From a checkpoint of a small transformer trained on Wikipedia: vocabulary 8192.
Each number is 500 + 50 x the weight over the matrix's rms, rounded and kept within 0 to 999. Layers, rows and columns count from 0. Numbers have three digits each.

# down: layer 4 MLP down (transposed), 896x448, rms 0.0515, rows 135-165, columns 0-63
# gate: layer 4 MLP gate, 896x448, rms 0.0532, rows 136-166, columns 0-63
# up: layer 4 MLP up, 896x448, rms 0.0534, rows 136-166, columns 0-63
down135:488583492542438534400461495520493500504433483501549505488528419487486459592458500537527515516420421592578553509423602439515507530567532404462443513508511559488505531453589519523512551521505477
gate136:539387437557593518438472420454444416501503487581496617400474542434382507404507514531563476500481538485511412563498518438453523488435448511451503487426437594495531440473412431568507517519545482
up136:476500513575453412434504429475543471523510483438465427534529550542458451519540427499507525635467471430551582537538536491476575513542455550421462542618417441521453535519578421498444519502501536
down136:492416539508605591534538477464395419632496477448515523548488568552460536458537521392455554536553519408523350526408521499499544486547531565495424612447472509545498511459461515569499533479517598
gate137:534504466498451524435449461516560471512541434477444485533541507566563596498436592557434495414562576545466382441525565491380562526528474485489498527549457467440539522495458575523549493471516489
up137:508445496532536505442558475473444493469595458500461477489490470497446552560630473481617452561449529485494530499400500548552525565531457530514491538460494504432567493494479393491489510450435497
down137:475504505443422460482417497508433476461483515562540536524491459477473482597511483525520543391581491545557487489492516507432476476505450400521572511478489477583493520576457584554436562461536582
gate138:533498493498576508480530446494474454516429544544438519561608434534407532475490465531509562489495553476449535495475439388503501498458425525420538572492544507448520538494496518569592524458500563
up138:590430457523584459505433472452441429528531621542536633436462486543540481512398531476527420538480464520464529482547477432449484524518530621461542377572587532534556510488393523417484464518537543
down138:534453481463531511505457537568417571584442450505412595477467511461488510582508538408427466520546518538502485533572575488479482488506518599522467593498409460508476551463492524548499487540647463
gate139:500607527537514537407575513548430352577409480492542476435469438483518490469467486543455526570492589480540590473547536458493570488605446499475493575555487515486477530485524471462514419541493510
up139:405555499582451566493421466468426489522457496486525520462508444492480499548503386544576495490457437456445516460548508397471526526484514512403582526464559465541507546438395559478570532495521484
down139:459582533498399467518557526525510527594453459557447449508503479488410454510519497549500569485529434538484485523462463448591496554546583483527542487452490528450539561473477432433597446443472466
gate140:541475455558593515490580422567496427477535605486503517567581482500580487486550530470460476515487466502488463531486441466446480402471442476513423530519498450469571458516409484486496493442437493
up140:551526517554480565591527454514419521472561460462476516521555558538523528455498543478538515502516385498381547526525443498519424507536468537652498506565462458448489399539559514570421580475508465
down140:439470553411483478454474554516481496536451508489584461520510551521545466540488498468519549570421485397578587450455495498560443520494517489467557540608445453421469488505509432536545502585475573
gate141:548435434607469566382527452533391509566527406505490510493539510380484488526489396375467548526549493533515523580486497577398524567464527519486521475486504507517443512428510503547477537412590486
up141:434500551491531517560498559548562513540466520435480525510507489556485551635551510570483587472450462526503483591514453430539383426512451540491535522466458537526508462368513513508408476564501554
down141:490523490480452517566478487505580447497414519510501504465463500559602495530486464558517495459427435575483570486534500515515520558537386452586498514501461543489502523403506525412442477528493510
gate142:520386493542476504474473551504436468515516509631560530520535434410523597543443450536431477507558579569416494641526471593479585511560474418553506476480461441470494506477496501510467449447527457
up142:522485525594404451568456519553476450483482522548500589478543556544501571426523491529482573474474442468482482600581469478425547454487444497541452573510529423479486556479459381493635623574672433
down142:514577568548486530490476461619545534482621583553606609528533482464501368444492541603561506473516506508488498579519543569458547499487542428525497435551452481422484408538487497488489507444494559
gate143:531456321543575420482457446449426468555488517556557538522469444493458547538584531477548524448549489527518600556562437502434551543494406459541590535464441508409437564481507552511525564544527482
up143:444504463520406474450508435570515550489497549476459599486447455475425490617434547474503436527569501538522521480522576496448553523474443451491476458478534534421529513509584476469549476431548423
down143:531475421542581470560510501527506421547462500557495485485472511532463531441559500574524549467470461454553460519515501473533543510474570504464470553524470528504471553479486461543542509540422443
gate144:542483482595476381465511511488499456492501585511444536510498457429388505492597563534542490541480506513454558462472527571547456527527422463405437523534535421527442559554452478522611466571474508
up144:515543453446503510502475504410443488483523572435401515505499484491496516550467624542637442388459448562456513511403449519514503477515525435495454502509447465556545541473465493547561529518593486
down144:618543566588462454554513445481510503460492457495590490463471505504532432446458515586556495466487419512556565437425539472542575467476477429477504448584521500549577462503568568528471538400579494
gate145:492539548595441468448468525457560511450590481532484530434443475521581478495514503522519418467500563501581502525561549510504553429545428562453500474492497469533494468504445526484513537410518530
up145:521480465536439464433557463455479409545453460403566541509491536534449455532473418540509510594547469488514376549524554360424499411526504554559556558466484597522485499460447418476339471463503412
down145:430565532642469450450508465561473540529503424506545485537506555456392464497477446500521436543504419487428445533536394575550467593555587477525566479515518429438536492567478484516411460512538479
gate146:532469524456539613483505532573439480535450494375520479534566502502543496544586442501526547487468501504467522439576492506550470496554477471500459515522503578513601502472572515475528439461492452
up146:551570506507550499480427459479479524608465552478472537502459524511557440585607464473502461421484424471485429491551538453436585511456493545585497500511534421436495520501406531496622519608546561
down146:412562482493482488538384581530463541525607452468541470540506422435525470411518459404413504517547504551490467417495549534461570593467515561493499509556491517527453489516470421472436613581559546
gate147:487402462542461508512487458453569458520554503562497467496505614402542524506464452544538422598524480486485514572517516387495496516505460476496472488448449576427535506513485506588478436512525516
up147:524490505458487541536503452492495481404526494425518433535443552511574478573488527552576538572542442545511476488536461465494444551504443494523531464584461508531495479465490469538504530558466395
down147:548535490482463496488438460563513554509454501474432566531441525545447512521435493485484551507513540435511518485480524506475516539533503428478495522390546428456568605522469444521489538509537535
gate148:461455495496519397475546497458447499531449494529425496531445488554549438495455514549543466463452462513529461512470449543491464464565480549535523514508534480573496509595506597405509512565493480
up148:532500431488465538480487531525414555457523508476553508574558411518590487505529492483426479490442469405432456410450454542530598469443517510484443573581629400439517554478512474476512495538535494
down148:534572512537421607559437463522514560566502554441515473462394455540554505424522539479494536469475429468412488581524514508527643537503495426497514490485487551484443454470493573472574549429580469
gate149:564409547483458505511453492511485503506491490583500446500373534553466505506592421509550513502473644478473417471471507564463536501460460411564430479552566447457419450466500484554546493479514511
up149:415454512488568455469497509450600463506584654493424471486551522507428467484512455499478614586485496452462476601421472445469603544509508538471496437478527548506510519518482492445526549519567459
down149:546462463509598482516518475495531515579477526497438522500466492508566479519454450499505506491449517451453526462505472466500510612451508521487494533435518466460564526450572540496588310550545417
gate150:562456486452560432539378469309478519504446478449404492453548461522529566505515492463514519433531458501486550516485477493511502563469419470557433540583515422517479572560466493512494453465561482
up150:554499495518441594510498493590528563577478577570553501437435501528517523499505509508567456484549507573490544462600541455419477482497444478519557496499462478504567413467550514476550426442496536
down150:476468420481567550390472439414478447458482451450478474492438508527569510483418479479545510543455436405443482469444493485485482545588462500407473528512538536425503541416562535498552595430469547
gate151:504456422621459551411360527449498527477412486490457432489458471507496517479462490416475484512565505424484449531452508469535447530520465493541516596627472538457595505568533528527561388531409513
up151:533517467453491570489508486534441456539547534457535540404506557481536494527452482516453501528449344430543461591505466455482539477520415505573451444416452506525440564494506463568525543581499528
down151:522468520514498508534473484545490525523496492397481638546431518482520464539519407526483483470490502430562552481555495504512493481484501382579475470492512553410540520473532476456472430501447520
gate152:542367484548536483357497531491451467529491489520495552480471475553487587530463528499539492417498537474478470488483602514549569505563499515473502553479412385551461578506472461539526397480436442
up152:524538557507565387476544520531484492518493462565453467428443554519550504474511456592579490490516425482497511475480559512569502496523518486503532497461481422537465421538531539511587492541503511
down152:525530612518559436432521528526475469390520522538477577576491535508565540573461468480515567474454518417548523509500512508490473470507421457433458456458543492476482502471374452484546439495447520
gate153:543508539477398517523467471489525478418427505575586555473524503506478499408550476483523544510487493536426387417476544610450519432473412480545434553606590544507484462582585496510493584415561480
up153:509518502477602477486504525494479491499572515516522493458462516405515447486434587565513502536435482519584528457579350551484508460532477445455508475529506443481499500470540490451557521545509495
down153:493473480469504506489518501494503541450507513467472505544355365465456451562519533523541441465439533469501545592436501429528475440560523510517573480465509476529509532547507559518464497528550577
gate154:544523456446487498479518582487440465539408463505538462470494567520499532501437479513548411484555414415481498478427536465550444487520517532507559538461453472542490503507417493513645357454559456
up154:461453564545486492494484559480508501453578529446481501519487525467493500564516568559580515503511453515536413465512512495518605568507447549456541553425498521393491487412525566457549501531606484
down154:477429506499536522483490514529605531511474531535505499486410525536430488553542578407463534462532506571491564397437460469543404508545479530579544498522520545435451435517485511509497539516437526
gate155:563449437477577494424424566520476388482450534472475501473508477475473475455530473446497411423444455533474604483518495474514382398482504508489497514561563527602506531484577469521510577525439565
up155:476484539422368516536486563512459480512535506500590475545416579535458455523589444487499586443541533522502548449379459326531469501523532550505423462519487523529448521491540574580471455481496586
down155:505482575574423486552453520594500564468473543611533524522568484504504494425456531426360635559546580428493476480446505519521472588419500551497516523470511529532558528507494470583523451533544411
gate156:582508493427471570469470495548431421527471464528513495470504539467509452506473572603469547509589474576531547575509487476547483508530474613555523470453505427465549473436504510531575452438490402
up156:450467545478515527506473491386458435560545481486486526544549449496580537459464368469462547523507488478473492472470511596500585421505420486514467520528429524541512515475497546535433477523460468
down156:569443426577486533493530479480441536504514520520515612466500559540440422573468445571494497565451469561496500600614484476509529505436538492526476504504491489481464524476538527507463460443535460
gate157:519400439619489533453469451471479426447484465604520541542386548369592449474480594407561478567545570526471458497476549524519490484515451442469482434542426512450528501519572468498529519502492488
up157:453560551553464540503499495484465474467572566423518477400460460549473618540519570509480467518408485453463446511480471462571412491409581519485483495480591455545428545469447528530489500440563483
down157:509476502552565481495492410504561542439427536474469549422490621486470592617429534497500565551533539536458489505426455480404454462434507464485439463422564544438507511457578448500480470620489466
gate158:511491545459462506446502568530558488545503524516492446413417523505568501527527506515494518504500510553477469489579457575564570461555547489540535498525568399612441526515560531544439439466544487
up158:537506547494530559589573487538491491440612487422595593442524531454408490553432571534511515482462580478559498484578464483553490541508543624440519516510553545591420565507535522538542533462542455
down158:510540482573533559383596592427586389452475403496574429483519505535440519494402497541540519452458501503567494558567475497506449496448515412524488464571529447551465568520519531533559477499460422
gate159:501425436571455460536528403432476438530453474502545416569454443496497583385533478458432464337429555470457471510577487486445424514521444582555481610506533522447518495489511456567469557505458456
up159:482454499452457534551524522534495512578484495470570546549511519535543547511507516427460485523566498499478397462440561530478500520473545505468515459492566490512537530425401541625511455538518588
down159:474443425519413521454417445474480534451522451565480533526460380488600525461420489497477447464531474528417473547515512501566523474531487434577519422524443482527538466494514484602428471468611467
gate160:516465470438558421449522479451478365554523411532442539494504509425525604457457439492544486520475561644469513540474500424467561479533517378570560469447454561483501537523379529547577485463459509
up160:502458465525445551457479479493570521451567523408456507482436500528505398562476544455436456471499487416469409378493445431537530537490539613524456490554511505566593516638526432440468421556568516
down160:516524514454466533539492513529627503485481419497594478533578500506502418559452532459455523517462466463431426495418429523514413503486528464557567471504487530485462532509534513490513444584456508
gate161:516410424473493406424499493430417497500464469489402472443539455416486532557559585474442516441468412512455577526503516534456449425370526530460440462526488462437497450574555557536453438470497451
up161:507520514528478563540455456510592557525487531544522427583411450481536482477534483489608547527432513412520429498470420457474571523414499466581486527561518518571438484494462488493409584492576419
down161:480483462525506451503436511416470501543554593397464512599452412455524522501654530577477502488504514507475470488506472553443434527496461421533461527431559423545505532548612505473471520557514519
gate162:565503491547497541486523473438617434582436531563479563425483462563524406485423478419549589501555463494568559484456418499469501457483526495530532544439522502523512431495506574429548545510547468
up162:604484463498531498526509578517453467509519447496477519507501488485528465495507524490515476538556391470491479470503465482487451411575494495454470492561529395455555491558493529553614401578517436
down162:455520518539478559512539500495486461486625552495484511453546515522600476545553550437450465526519546445488532490428422543570520481466486541415479574502485446516565400541429561472511566546543540
gate163:492544510524449557430462420414524453535517492487541596514469508508486557409539540506532442511513537565451405592418545505465436471503442463509377451582589524396601475552521499577501531541451483
up163:528473535550469542450473527591494527463535556591518444474450571517579492431503518494544450548468518467442465416505495396463460409478477443534526448544488489552479471479577434510439509535477486
down163:578524458578408460564624460518470441566556494506466475388499478557544492497496513388495541503520515462557518518455475459455528622556447533450490498513493534416504527530546431559541454579521458
gate164:498493485482565520488529459509442439454495539471534433453586402554539511468485501548472541525567532441451501389478561526510494454497475484510553486362513500490544540513449555459535463459472474
up164:545573489496493507464415548464502457534534507401490456491571466450474535540455600569451467457487514455568515485445615522559519446503515502542432556493490582482558464451451455504442469436415495
down164:567574519589507403562457524508533523449477518617490496489539465499458529474555521455427509515496520542404535556563510481545486514427503476487442477485546367583494551525459516574522480578549417
gate165:483548366497545471523560609472592467476477594579539498501437485414556574477585529451550461436628557531686516491504505511516571506527459566528601485560516504512508512529585362449503393546486478
up165:544539468532496567417496576605462485479514429404494555561552494563511506467442469457515478497554478576504491496548466515548440499536563502549503480578541447490525405440511559556540605535529503
down165:342485527452509445627467535478521443441509483522439402535524490415422409491548473603556567576568564484328533539489518586446436524510543553601382472438509521536411465551460515452479544582474451
gate166:491505532570540526542506457436506458426465548395546458512546498500409519417632460484496522543519513509537503387528536501485487538404512435455516504504510522525433477462570446400488463442503491
up166:427480517485543480567535522544552523516472478578564538432479460541481545554470521483616401559462537503518453534502454468516563522490423392477366569408518520517440563559454477498606517568521551